Each number is 500 + 25 x the weight over its row's rms, rounded and kept within 0 to 999. Layers, rows and columns count from 0. Numbers have three digits each. The size before them is the row's rms in percent of the matrix's.

# layer 7 MLP up, 768x192, rms 0.074, rows 495-767, columns 0-47
097:522509529531548500513514516493497502473459516499520502467484527461504499490492478528514501462493492507544437516520493502500462480565485510511529
099:489475489492495496537472532547459484536522490508515498486536500523525528484514516548506544520479472499548499519520537450504508494526514527518521
105:476520506560487511469515466490496504481536482479462524498483513468536468501538489516509525487501492498518475488481494505475458501475500484456488
092:535509517489501497505469513519451481505531510526494524493541472474517482473503481514506439549478465513471502521460481484502524471500493482514527
102:471502517503489476537493491500490493498517502509502494489514518458541502521494493551521521474532518498484515526521491513490478506476479509530545
092:486509517515511483515490496506483497521513509502486497493467496522467504521518491457477490508500509471467494506469495513542495462512474512535478
100:517520532456471500443489494480514494526548478484476511508501509530538508477469499512504521520476522539492519535479474469491491490541496497476522
099:512506490503483499526514548489482523537447527479541491497498488470476498490488465496466535521476481519501459499503507502502502498475513506494502
102:512495505500486513499506487549477455433473485447535484499538487534493502491486478502532509481529473471513491491480491507525471481460501505532501
100:537536492486523476491530442534509552490498471485503527531468528506551481497512544479500493476510514496492440512519499450472445504499482494484526
102:494497550500506504529469507546543512498518498518506457489490503501541503488501536482562480510503512510478483503469445509536460496492485469486511
097:508484471487507498486496511509487498454551551476526479464493476510521509488490488482528505555433547489499549482532519492472531496497523520513510
101:518464515478443462441460454516484526537527519491471499458498527528488511511485450506497475460529497514521521505512514477476526541503508517486515
105:474471512524493466504503486534544497521474471559505521508468492477473522523495499521492506495517520478479498498537490498559542509483491511527468
101:516492505478498536553488478493471493502458494535479498467507525443486480511453525493466486522481503492523492512472501457491496513525487464537454
097:520479539509531473548471487506516512516526499482482509497534531515512475559471494518527515503459508524503474472485459494502531496471484537497494
102:508501495548494532525495477539490487524510472486528497588443468482475481502491500547510507503489506509524520483486527537490570531485512478501501
097:465505482508513507514504549515481501519513509491509443529531519520479444552523480544492479486481511500513470503518411464484513456498542485480507
100:499491516484522482485507486528495471492482530524476497469497519518543500536510479503500490530523467525486496501544534514496548486476528463458492
103:499520499477466500496510503547504503493502502512572530493520512518521521506525489436514504472484487541512555481461475469490544539530494550476469
095:511513470499498489511477546478480521490521546488544508508496504489480507469489493459495483556481518503504538516483469468466553461527503550466505
101:479514515528514499529526479490483509490506468504496502499517503502499530474488515502544483477447486501476504518485535522498491444447509523491511
100:458498499501519545529476506476487529504524506492531462507512469510518457515534454481505480491502543544473504536491504531500482496496547517467451
100:491512505530508537495421470520498479550475519518490500533527466481541517517481504475472524521531513493526462509517504528461524447494477493506496
100:513483477490554531559522491473496505522490505498474532494467528496473486476503477482493509480491503510472504491537518541534490467503468512494511
102:507483503487494543512543493475483500505475476533520510487516557503475435561539526510489458511531495469527495530485506541507531516525475522501523
097:480475437513509510496494471477523484500466480544519497506494512497492518487495492507452524531536486518514469533483509515493505508504481485474502
106:509533527524456507486541519496510507495517527535507462466487443494487500512498477500533462501474482501490472533495429496506518502525567494488510
105:510489505494511525513513558487505497512531525496473433487476454516482489474476500478561488512490537518469472509490497518500500498468506483459492
102:522526490525508521493513500446508447522511485543498471477536435454498502495542482482491512471493471539535496529494527458506456520478457511498461
094:480551505460532473551462515498484480521477502542504487516486521531488481493528519532502487478536487493455491514513546511495503495485453443542523
093:453532492510537453502512472518476521526500537468488534475505519523516473502515484568467459521509502472441479511472470486480479508523527553510485
099:497475497512528502507510503528518513506497517495508436501512468530508511556474490487465533529493483474529509446501493524478516498467477547524512
101:498509466510456493449485479529488493524521473491467511513487531539506484484509489484505518493497507515507451543511523449535493529484500445492520
094:504489507499484506541481535519517494462495496521504485458519525480443492477463503528507476493515438491484460520531526521526477531515491476496565
098:497477488468507512501505502489538462512496469552495532512472547497480481511532501503481487490477487520520503528471492497512500479479488516530465
117:539544527520481509515480503527520526445496526502486456535485494500477475460478470472521492526453521506490500474505488471505521523518529487472522
089:455513488517550520492463514491469485479510511469451483483495525486515502505467498494524484506484489526517504518489557536510505535464488491479444
099:497454511511514485538495499443544461483511472534498484512481493496508529483509529490475490490476484533524493490508548503487526501453523521530518
098:558461485512503497486504509503476432498493495505485470540517512509473522479551513516522512465491470501449495485475480543522489494543469466474499
097:484512515499471492478514504518468501516477514498461477487469510481530511480521469496517506462496467524501523547492513533456516483543507470501496
099:529524513523452510486514504453511543491509475523505500486463478500518489523464502490470445471504553542521545493547506532505499509455554503504500
108:491454497498509522497493497513488462529513501461515528487551517496498503521544546521526501468483510453478522490499513520506486461504483473457522
103:539494563494488518496499528454443490545511534489469551509496489493514465511508501516464491549489452482524467479479491465467544468493503494470550
102:507530503508470495483532503482522519486487474489475450485484474475518512491503549491488465496513513486492474520509449479516506481500546493491499
090:509424503558512529505495509523485504485512457484473515532478484546508491501553485513535514458490506490528503458487505497499524500461501476488475
091:539474485530502461502507521477520528507509456514507493548487531497504494466499495509493456548507505523512514514489500455531548538492526499511500
098:483519487528511484497468546506490512523486509473484516547505482523518501466449542490540519508492536461523503466491555512485478456443472516563528
104:476474516507476483506511502477503541496518518542469498528468495491498490470539479453475472529443456492530469499500547482496449442507529489494490
095:516517472535493527485486510479508480496490483462483470500469510517501506552516461553523524510480487522506464473519498522516518502516518487494462
105:478487537475523498506509528525528506526522473484463482470493546477488512495507495532535464501527526480510565537483570500461480492490491504529542
100:495521524499516495461529558512461535514506472489442485508523518478523444482515488529520501535528482480471494480487468496541489469557477460513495
090:542504497530483492511506495445497517539594480500494495540523456479518453502501497525496556486492502539515513489513498498492513444485456522513537
104:519516501491487484537491487549541488484514527498499521513490469523505466461490541496456465543496494499491511558479482501487486498488505472505478
106:541473492509495496470499473448482483494489507509544523507486522459499507480472491476485488473532502532470492508493484472487501527509516516515521
099:524506478521550500486514509479491468518516516496516509517486495487519514504444515494545514486488493511520485541508551498521453456545501500512492
098:456517510471541519537479525476525546522510521492461510503503464488490523508504495485493539482498530502510498501485522527543502545507535501524482
101:526522484489500483521497517495536524573538499497522455473483482500513508531496527479483478517545511518505522526471499455474485469542471473488563
091:504464486485451468535472514506504527503511518497519518501521504472485515506518464424478498520447483549507522524491495502476495547535527514481483
103:554451534448492503477473428494494489507502506514511539477475470504550522543527461517449530477504479465488498519471545500490485515500534459497499
101:553523503508482465516532508502552478517518487488499499495532514477477499508470492494502502469485505482506498503511498471505531523486508517532494
104:473473512528446502473491513498534509473468511491480523488506466485519494478492506489496499471479490488484441516477526550522497483471493523510495
099:506473492518475477504529502508523460473542475514516513505498477506480474439513485464534500501511534523462485482487526479526538490529486547480508
097:497536507511524484531471509542537476485509466475480493536537509465501516506528530497505484516455473527554492521530507553535478537476522467477497
100:550510488516473492482453501487523486495476542522546537509521507541524508518431469536508522493523555515527515487523512511510489505518463508519497
103:519503517499533504507482496524507472482490471508475515453540517543496507507521468495463523486511500502554521461501513473493473476513497460495481
093:517531500490524539548461528462524501545528505449495485510507497549515517553514520519527493502497492500466439536510434492491480466448478459521508
096:546518525505503539529478468477538499515507533470548444482532520509513488478437467487528513495484543535514490496515503519504494527462558484518533
105:488502521488442465447543477521535502508505471511505527541525505503526514504498493492510446470508478509504501505466477544528518513508539491514511
102:504483550501508488549544516496530486500472492482487508512438471522522508493488491513530503528516520432484482483528497540497494465482464495530491
098:477470503519543503538467514494502502496540474525446495510497527491461525497528542510528475529510556490470494527449528513480483470490494504529486
092:484477502480525513491493498513453520528451459492506528509494497503479498510523467525474528502467529490530514527525516475454464495476473497487518
087:520507521510482464515478518493498507452522509501477480508492472451498486496494488494481509549500488508465507488466533517526490511487498521545416
102:487501508527550449492487520472525482450485491516470496521524491487517486478477525466524494453500498517503508515493508508459516456530484523486518
100:510481492480512545502492522476539497515491508474465487516541552514496487487514489504558505508533530503511504503505506518467550500486469503496506
100:520546459492505465496451505500472489491492505456514481475514493575484488468519480529463504489488471499538519535473538489452452486469459494491543
097:487521505505471510505510443510497471489490506473511514489487482581487471501507538508480462486510528514451481507505554499479445527490476509518430
097:471514502488517485445525492508495518516512488456477535523480516505449509530475474474518547498480521512499548431441469483468485535504524492476531
101:523499514507470511472498508506511515468483505476468473424518502500528501548479509543476558499451501515513509479514494528512519506456501485477482
099:494489460457527522508502496548458491484467493432466499469517516505540518483505498478520490489511517491466466473485492511492485471535500513535551
101:549486450478531546527505486513534495508464456495481525498459470512496517461490530488513510483462507516504464520539518501495481528473476525505471
104:502522476487507520518482481482514518501500476487492552510546472505496537510489493483508494474480496507528508466494497514501493482458521506527465
094:519484503500512487505497477524504473477472512505529497490502525474473517549519453489508540506497467553477467507486478512550464499479484480511502
099:501550542466478509449549470502502501521506535488506510495521518487470493458519519506477544549519487526477447521503514474516490466511478475485489
101:476521485552435510443527458494485456508529432479507475491488448528506485507515468506471515506514512512532492501516475465491518465501479496510504
101:483513474514453505466487508510480493457467502499484476482504514502537466471434512502502462477543508492499501474543491500510513523461505508494505
109:524470476499431522502514495491473480520497505522479515477555501514469509498470506469504515497486545507513504502441506524527490518522505492510537
101:479501550499448484473512498498535537491463462473455500496491511457481458511517518479505509489550498468435500461532483499526467513511466478509487
102:480518495542495542504520525479506513509509503506487484529506455515534536517547481498517485505522473517468483456476493482483496486509493522500531
100:477470449476472474513505514488495466483465499539490537514514488497465525470479547478520487526530506468479538535452535441513494497504492475497490
104:521471529530510494514505464553475512517548549478506527504513520499509496497532517495533531545488543468533502492508491477493491498495505544494487
106:507504524532473514483501485538499528485549453541479498494489489489485506508525496452495479469518476504472465473510480476455536507529576491518485
113:466527493523557532499484482492508492487492485543505497487542515508489496529481468510497493522489444524482488478464463480482568514516503523557499
105:503487477469450462463511506462518525515530534485524519492477474518508495532516466537531505488502534518485470519526494509466494526511524514496479
099:504548443488518492462479426508502496481492502464503476518487482546479476514469482537490497500518517503487487515510526513458494504474492513501514
100:440478495514498522532477540508532481538503516504465479460511505500514506519542491526537483525507514495486522473517465513536467495500504480462485
102:456490448459491552484490453512478513524553546483505507484452459546497469465458454508498515517513497488507497501494494513484475518451481484503516
102:455543501501513506487500537505532477547506491491523519529485507524500487485509531483540495504524511527510500506454519492540479480524482455516473
103:489509505490493498527510518489520444534491496510489534485524503524457505501473468495445489497498513471452525507511474469489515490560513503511492
103:528517482508506519525506471447499487474516524481507440461473508516497509500512478458502476471495526484501487520491552505526497489453491438524452
096:511475484465490452490495509480491532484479507455444493479463508525523503458511515502488512437463506459488471482483458476465510529461479476495507
095:530526480463499519514482502487462490540528542515478522498485528558478516460513514549519510491482538455488469480462548471478493501505494488499478
102:503494516470489490461526500519484515482498553464504526484489476500544456430502479525487491509528494508481502502532513521508436530497538469501527
101:512509539499538497499486478507499486507563509521469481466520517500481491500488489546509526495492531529532485494516484491493482516456452483474513
102:484519506507507495504523514470479525552491477509488524486531464510494530498531536474493486535477488488498511509472480453437528489554495531515551
088:486489438511494489499456525545476519587491530503512497485531503479517498509476483520523500510509516525501507512468497495463476514476509505489525
094:506465489464468508503520493472450448498480527472491509476515486495488474493518488502519500521504517511447477509501464526492486484505534518522556
102:483510500523499518517552520473513461508479452522527531525477510496490499512488483459464515512461518509492532501467518512493517523462537517512439
100:523529470505491473506471555525494506461511491507497524517513518482499449503476506494482516516510526498503503522501503504481497451516501504499520
101:540515499524541485507491473525521565437509459500443494472513537507507517466480518536491527515524494459493500494504520531478502478425521500525538
096:472504524486521467464541538487508485469507488474495487433561490523499487469473498505460501523511498505435475544488468512465510466516514512480502
101:484515486454525465500492476542515497509481473491497480493537496476513485476455519534524496433472496482522537536495503501505501491511454516522521
104:494512509493556486518505517469500474509432498542483508451507492531509504497577512496536507509494471486547526496474481495477539491545515473496523
101:496525478479518542517495474537510476507543526508517464455511534533506515496475472534478465500515547500440504534501498517514448489513471494444507
097:516492492521490499494484528509490494522495525496490480468530510496513480516472505511474494475488479525516505482483493538523541512489500498537430
103:484486528524536496524547518566526499516526492523549416519473533476509491489486499533514531490535498504440476482482492468520501522495454518502444
104:523465521512467518471502471477530451509513421533487577515527487501494520511479509504488510535472496514519498475486480508504476490522504492510513
104:500493440501527420503500487488507508468513530496500517467501486527503482502507490520532519486509483485495478509501543498482537520516440558487453
100:511506491507481518481525479499470509487500491515467497496502519506463497494507506503520455533522517497464521480490460464443474456514504494496521
103:474473497492559496493459506489505516517473454479466525501516501478487505486517473511594499498517525477489494521466508544538468476484494524518513
099:506500527523549533518476438503515433491513501532495485480528536460537545504463512480492529506488506529517480504509540479491524497531485497467545
107:543491512546476461516472464470481462494502507520550527557457483455507480524536489515457526533502538509525488515470499477491518500496499463497503
096:516505505519515521492497478490471577523483507521481484523521531543463482513489440526519504458504495499447463549502517484499489499515514527484502
104:510521491520516466473530479519528445487544518535518532504558517464503510506480489491472492478447518515468505525502482504494474524510523510511448
102:484501511508491486486459485544486514524536492453542504547472486517528514545489448533504538490506462518520482484531489517511504487483499529493500
099:510436490462470530477483526523490537543533528501496461524512518514501508452516482530490501482504476473503508457482483496496562495513465511484522
100:494454516504417510486517508496508466468547526463535479483520521530500458493535525524463521475477502513557503517503520510481521526489553449485513
095:497559509519494518492504513493483495512459497487517534494468513458523538514478518462491494496465492516476510543467494478445493489476496502487464
096:483535456486530530494495520480478521500532470527501517484482505497470496499536486554511451460495494518452513493533497486521469529489515505474494
092:462506449479470508495442496491500525501521505554534474484471464490486493534464506500464458521514504509514475497469535497538500494501515504469494
106:528524533509517514489483505450500476472490526478496508506487525505475540494518558485489471483498466460522512559529504494520515528488491520510502
101:508493495483474461477536516514494532510502516508542483512502454502500465507537497512538531478522522510522522514498490483480485468486477513498496
104:495498504522502489466453551535463499524518485499502490514480485517448521519516500475513521544517449503507497505525472485470483500510494503495477
102:488487491526505556505544493494482513477517480507506491423474527525510500523523488506502475505519523497489518512511503494505515490496512498498508
099:515470563517450500500481477474514414451519511469507462501546506495471493477537499506517472493553516484455501509481505510466496515475500501518536
106:511491510476482477495499464493481493458509492504489536499488535520527500483493530507476492485496515495506532439478513467504524565520475523502537
101:529488527500454470475510501483467512518503493508553448523464465458465495474531492446476505503498483517488449502532517499505514479535535461490541
098:455510526478507478486512514521501501540493482474518507499500489485515525513476515480500471447499501512510533514494516466451507500474517493494488
100:472502510481543517515485460495483491505500525506475537509521519522486495520476514492514479494494464487507516458494500501468523503493521490508473
093:496529552533495502528500470473513501476534482485520452530509525516546459500490504505493513476503489490454507530533474502517499520456476510475479
100:515569496491508484499510511546481453488470541490524429499521478453500507511486521484534474475490516485441476504499496494524529517494505512455510
097:511498468487520472450505531481484508485489508505506502520525525444506497482480542475495514468445507509525546494515520507474545490483512489516498
101:482504512563528533465446455488523468507518458487517464475511492510520473523506532498507514525498515470505515489438500504466474505516510468530544
099:476474470502521465530488505543480537498502480516465471483518480486525501466488515445476500503481547489529503504473493545514496500458480487515481
100:494466522493530543511516496528488527463510512471515514475497492454569509593529491535560468508544506496518466485481501481448509511504474500482555
103:512523488524443523504498516497466509540519541497487521509509500478509475505467499532508527512456462583475504516506506514472515506525551521469479
104:548523486468522492458478484494486483539544542473471531504492469482492491478494466524445494487488491475540501513523523467524489468521488511481510
106:473494461482513482534522538526533497485457558450504500537488539456494531481500525490532520511479491501492485470510521513507528470486444569476482
094:531521458447499540503509505491502516510516531520518445523451512472525544469487457507532466532477569527495497531508505465468492468569502494496469
098:497504467545479515507495493493431490508479491465446497487505519485537532503466467519474480508472498501504501477479517526519495551517518534485494
100:497460523495492490519533517538514505455513501521450483465460520514494534496514515471496533527535516521524489521513503473510484503477504537497485
100:506491518493487522511511472463466475518487535478457571551528499520512484485473493480515551496482525518530499510494530468505536548504521485486534
098:481480523504532505529491472468489558472492497532463521485527476501533508469499542504488480522513517494504516497479465502460536499495437520472490
093:504518504493504522511462512501489458497505520485517483512475471477509507483465537526510532463464453527548444473536491523463493557462518496479476
100:503507491511478536498470489545453492537515474517493466496522533503471513503521478480510504485508492529517482462504458532522447483504505520494488
101:488528503533488445495462493477428519533529478455537504459491528501424535439518489510512500473483512465533491510471475496509501508494500531506496
100:536498536524486509472546518473487540481518462509522493507533514482512486519527466503449515514521484465540473542520536504522476514484586512505509
102:491489458463531492423476550482535529466517501502487497517495491523497498449483501493475528509539509482466512512488528504496523510507507527517522
098:477519506488536467476492494493487533474502514463497456461542479497514473470533463515504509527484509481500502501490482490501466514505520451481507
104:519477526459484473481465460485520464478449491529530487493518492516502469495533465473488496560468465508514547508478528496492484508538565508491495
100:501510497518475525459492519479484458493501514515522545496539501508498483528499493454448476511493509483542495484523478458493499483499483522503509
102:485506496505468529495447490500515538508471511522486480509485489522511483487528497516517526515551482474505536479486494528525484502531486502483478
100:542447485520486504518505510478530480473512476561528497490474498491516499507484494461492507510503540519510529494494508512473477494478487519520461
096:493506568524536483522457514482456485541495460539490506497489498490471506504499453492512497493510477492483479479514481478523498491490505542541491
091:523484517482489496492505461516482495498554509463516465493495524496492508525523520506525533483510488502558478481525526472527503507539502484518503
096:473475521537539505533543491492524534502561477481480490498512557484496506518517505482563486463477511525488481473557535534458461530517505501517493
104:535490472482498464524495491534513475521513526500480483474506548502511513506470496485541497553499517500459510501506493518517490493445513514535504
101:518496494480536472529498522511501474491467539476469522539452530499547535473483460498507511495510557490538534495484516466512503508495485488532453
102:479531504511532506513505511531494525532535497469507541512482509489548469540481526558511540526523545481561506477471521511509454510492494512470526
102:526497526502502524480496460486492476543521520472574486576506452534497502532458508486466469506534501501517477466538503498530513519547519506508475
099:520490480514484471485498491566530485479509448514539496520473517499509465464512498488478485535508502525507457530502512493506524492545501520499522
100:535528506502458463509475474488497481495518477543487501479457501526460442455530455523460526512522543520469475533454510507513516516525531502495484
106:508504501512471519526478515520552514510469456506561491512440498526484502479475538487523525545521489524497511534517511476522494490508511536464470
100:491494504489499493509500504546494508503491451539559534484497528506491506524501515511503509511527510505492496470471531485508517478495460551510489
100:539485492478498480520475447487490530447518486505496524485528488490493485523493489482483511484526499516527493474509523491488488490493489503523460
098:509496566512472530548509510527510476536529477481514475451557517506466498470528491476515483468477516499508454504498534478522466465476552504529489
100:512460462481508510519503527560453498450512527492522501493461503450492522475521509512485479484489501560475478461498506433495523501530492459500484
092:527493464444466474491478495510511481480479500468487500456484478523521480511523515532481485505516507493494528474507491500534502521521508479501479
101:485543469501524513491520451503509472504502482461509488454501528486520542476495523543464479478489468522499458498513485441511491529485512489505489
099:489495451500520508492503494457489541512491498514500466410490508511480495512493519518462528500525503481501485521488487508514524520511542448522503
101:468524518501481522504473515501529507525466527502538505506513502474542503497475519515524519474490523507529577489537525473480538545495509490479493
100:476464457478501489479516497463487499498555526523538462538488488454479495442501492493510486512498479496511489556482494489495526474500502533494526
098:476536516492486513504503484484572495511501478527505474476537520502528488512487491464492494467493484510468445521476460502521497510501458515492518
100:494460485486497588490501552481522522470469499495498487514514468470488501516522534513484473533488495471487539478498545535565511488499524500482518
096:510477475529504507467523531534501511488492560497511523516458476510479518471496532501517497495479507468499492496473460483471505522518475503501495
099:505510526499486485494526498508529489490435515486483487512513473484507571553506477518477478519491466476482487469512481534510459524488548496516466
104:473538479483463520495502494474493515534504489507518521507513488505479462517540491550483521514521498529485479529463467488523483539524480542493510
098:474501513511499449481473524525490505543502490502521517462506513479452503503505512484547485525513502483476499462489492498534490505547511513493489
102:480472527465472516481491445512573542529545482486511546555490506551526462498504481505516508520417529488501504482505532538493514483471493528508454
104:500507499535518511466532503506507488523503498539530533484488504508487493498500493485468500504513508548501511496494472505459475503544530528519485
090:484475501485494472475454463500506500531560515513492472464511509509464519505509477485489489480521505522425477538525528523519465525506517488513503
101:469543464540542521469496540541486498461521558512539518524533533524485488506485455500452490503477486511500528456485517445518512468522514478453478
103:417503506498530488537520505522475491485487536491504509503483470470515521487503522515488476584559469533472440454520501491492516496515507508481519
108:480519534510498496430492511549495467504491501500541492533471474508515453453495505500489491540486508478517500505480539531478502519514504497495492
102:519498497496497457552494518489487468527438487535447535510543503501528501511503533512518510496496444475474555511506521511513494487481469548516541
098:498512495472490500479444521465479452525522502539478442476484447507474498490524480518492534481521540516514450530512478548521530526503517500507506
105:550509457516465499513544488522471518537507522453527519514527494468540494520510525502486522544495520527491515469471517514509483524495537472499515
105:520500521460489464500463529480507525461479511494461511508548503496545487545489499499542525482515499514494537483496472526486508482508498524512456
098:514505506461512510495537486509491470488541575483501473481468490474575484496493493492470454480499529497512492515481486466499525460515532525504506
101:470503469505519576491465522503523539512498466498483509500462498468506477528514479497474517476515478531473542500516474546519449530462493494523451
107:518523483486485542549495495478503490502496502488498498506508509513504488459477532487528496523508532500471537522455443504453490477523481518520560
100:489479528505470527520556485512502558476499493502505489497487501520485516514542534474485466502510527479487541482517501480509525517483512527482521
097:529532494551465528474526482471505498488509460518487499520526541488505516476502543489457512473491534482474531487493492484477509512519507478520522
098:508466533479486509474480517513527464514535531502491458509544490512489489505528514449485527453477479516539521493493512495484504512489501512471543
099:496516537502523509443475504511471506511470502504540504517502544500495531552514498520502487478517437510513449511463459527519484462485458479517473
101:468510462470483519503486524484499516465504473494538466482510459527500479493510544490499487509478539512499517492532535488476496481484506512509508
102:489532489534530475532458506519516531477529455475466534480544523502542471508435470488532524481536468468536544484482503492506502480534471453494490
099:495505505484503484500506516471469495504466496503476501502489523486472516490515440499440528518483488465462508490523474519522497544471508547487457
095:480514513503461581516487508522509475496483503490543510485509507477475493537525451488507484556517494515512516482476539486499459548517516536483471
106:516464504480547480536501502486484484475475532459541510521510469520486505492477447495477491489498517525526499461516541513455527489547498476511496
098:493486502519533493494541491470474560487515505488493525475556462526486515476532444505497495474508531532530482488489547500482477521500542465506512
095:486524479549472520475480510482512501470471459484497561496521492506529528536515528506508486503462500483520470489477395450532530473510475489528537
101:525569482500500507511532493536477497469456537528454469449486492477494493491469485509484523508574521517492502522484491519519504452517470483490485
105:455456494502524484539529491507499505484512527487510434522519504500485502499504458467514499497525516492480535503454478502474539512539531491471505
100:520521510469512496485480524460484523484502502500494481493555535507512470503476518502511485499521473536522500522483475478505443476490514505494507
096:486523477557497486519495484504529528515501505521450485511489517486502553522502535452519479483523512530528516513517501493496527488557476493508491
104:464497478464490536464521470484559497504498451498527502473476481490520503458517498490488486528490547520509493525485516510495522546489527483506478
103:531462552519465493540482520473458488521527492483524487510466481468463513511512520492514461504482443487497463486466491509498562495515488501480522
101:474508489535500508499486514544478518495466517497498534496523453496489493542499495522508481528480508436509480513475503479505515534512514493484451
095:520506496477473524472499507508488459513476497482493512509459516497478466521519480534481486483483488545534484533507528503499488484527545467473491
097:498490513488506497496531517551547476542482496456508489473521488512570488481475471492521487486455525557512473500490478551471502498450494508519534
100:475453518503518487502505509498518479506496497461558510523452529459523487491481524488539512476486530489472510508506517498481508493502455476488469
101:505479476552511524511491465465511487530505461527478449518467456511493462470513490513482458531463517497501501493506541543487514482505492512509476
103:502514526494441506466531540511475500495495519487453488477484498502481496502467495483500533509515519498506492477444458495526462513481494479512510
107:444511495509478523493491484492460481492537489501505505473472477494489464480519550508475523538505493516508526481491498503487520513532548502436541
101:522524526480489494514525545512504500513510516519487516520477556453476497484491529483535452499466516462464479495546466523487502528489473534524452
105:439505527518486474504488474540541521482517537555455500493508490494537522491468463470505499495500483484482510532504497498513510470489496492513465
096:491459533526495480463559463471510509517519484492498509509479495471499514536518518491480489469472489538472516489484492507546476500481507494521493
096:512519463443496495486558526481462527508498517475520511520502504471547479524510511555498455485513535498481495517508502489541525502524476508505497
103:476454499499470477481482447511515525449494536500505443483502480522499518500477534525517509462491496502451483509520532481487479533497478491483515
099:500503483482517569531524514524494501465485508492534486500510473506458456542483523494467508488518523506479474487435486495537503531462473523499511
097:513512541531496463526548510510527498487509500507526497485514507521509467474491476498505470474500504509498506524507535499484519497518497506498524
100:506468479497489476523503496513565471505467555488529520491471519491502515514531497531570515480479503488516537537524513480504514512502490523481503
106:507481504523450484496527482500529515505514472486504508493463505494433533524445503454479500539465514511499529489515451478520462516439491508480505
104:483499481452474519504456532511513472472491491499499512498470496525475502528499545500500468502499516494495527510447506488528487460522510468501545
103:491515517489489500488514507525497460483513519493500487515501465503508483446507521478484505510526536511505495440503501471503504500508454526436480
093:529455547494500494477513520478488473517476510500488478516507532511548507510514509514536495486533503520509507478470475523494499474553509427495523
097:549484457494479560517477467504535472466503454520508546483495534499537534467508552488507523473443523536565515493491495497477518510487499515466531
094:487497534521458502545503516485503528476495475450457454448484487466501542519472490500530494482462451494423449518494481489501524497483490515528484
100:526517473526516502515497525510502493486466509516506533482488503533492548488462517472498522516477538512544492504497466470526479460444487481501511
104:515526496492575512485515516514479502487482511554535515501481496507528480508477485511526482479469547487494504490518527526449513506483462520493542
098:466543486517509484504479486545487530537511486459496469511494520448495496529500536497485521521493521487507508450550508471519447498511486469485542
097:472532480501522493513549457487491521510482518533497515508499531508544514498526481486554476513509507515497474487493480477447516548493455521522455
093:515523498515512512509501498530550525455493483541546491489494514536475521480468499486532503518496503496467479506569492504528524550498463462525498
093:521503543507501467478498496472530504506487491459526538506487525487484490463530538505464509488561494556518490484472493510462494511487512506515508
102:438531496514517471505490532521487509514528430506480527468543471541491502522480555488478486474463455479481501481519483495476509522497516452504512
097:469477526511505517495477471513533450501482497454463502496489444474486494462486542516492492482537456509513518461510509485483513501500496518480475
095:479474503504471503531537484539491450526517475520490473546566503494496463510557484496510474489477515504525493527487494466465459481507505475513465
107:483515490539498489528489553502469487526473500507512456484501504541467540462523510514504532521482499547550514480512534520511527499525481455521478
110:518439497480474512520480488494430503530484512512481510492521481518544469514508522476485536510486495505480529513501512497506491481518488520501498
102:486545539520512475463467469525483448490543485529483491469467491540453507490483508508482498495513482524535504496502544472517534521536478516509538
099:489481495483503506494461504542475516505454467514508505484560518523482504476535499526502493454517498507536512495511494503481479454488511491481490
095:517524534481457498486519523508518472458480490543500508506507518508532550484518553559500492492520488478479486520484482477460512490467498491490520
106:495488502556477520487493502513486530465456512482499508488531458510505522501498495523516511489508471529545515505476517514491490510503533521514561
097:493508501520502506488508535472541506544553495462531506511541492505510496513532493518499481505500505495500483444458478482492536464471504429512504
103:515491477501552498528488523525459508519511494460491489506526530540499524518464478472509483497480470537539473470495555515500492517477499522521524
097:590506496508524485491543492456489471477491453484532526481494499493505520489508501478487528493479495495513526469484531489494489503444482522516486
103:456498473497460473463450501516479538511537488460523525502490461504541485493491469488467458531498521495468517546533487517518492472483478486502540
103:530507509516509502503465474498506509505500475476543543460464495515495517493515490493493488499459518520517503510483486483488472535540523528521505
099:543482516549538477535503513458514487476498481479498491499447513479522470486470473510534524517489468487485537494516516508447509492492507506502500
103:447509490491467505496499495492494426475543509521541518511513500497491488502516537524479586509454483470554523493491531528477509468536506522480494
103:499487494488519487493493499482546494467493507499514532518547499507532507542479508520486471480494510494524470545470497503501455463484496498528489
101:491474485475526504457490532443447516491514510498478489457449487495507502487515480502476459506510480503491505484476509512489512502477521496495488
095:505510449492483509511418504518476535534514485510517498517512519513518535582505486489489512531499507472479522491482490482504488492490504512487497
107:484516540496514526503524481543467480522514481477476497467464465502480492474529485518539485449493488497497493473514537496526514499493494479536493
098:497527478532500472513502501517505526510498504486509508465510517523515510533458512503477537499482511488500499477525516516515509494524475476499504
096:463538517522522488447527492448471493510510507509526457484529476456467506480531510517472485525485507509448468547522470479475507481470478495488477
096:494510525513506475487483472488484484526501484511473504523520504462508455499484526551519501488521503529489493527443456507531477546474532442487554
101:514481501508453463495485465491489495529479520465473465453476504503494516529515480507504509500509470513506498487474497518504506505498474499491482
108:525508510533521516561523473484499485514492462515494533501487513479543499494501516455492480449535508502460462494482500475520521509495467499490518
105:514490484531500484492492495469550493489487520488527497492514475547503540485459479501524532567473531518558484484527524524518532499499516522515501
096:495482498461468544507539501505507492509542559465551476508530505469517517478477454451476540501487503526502484517496518522500439524490517524498482
103:490478540515483491475456514484513515473512473461523447502506477528504481500511460486505478505531510477509482455525547516483483468476468514506463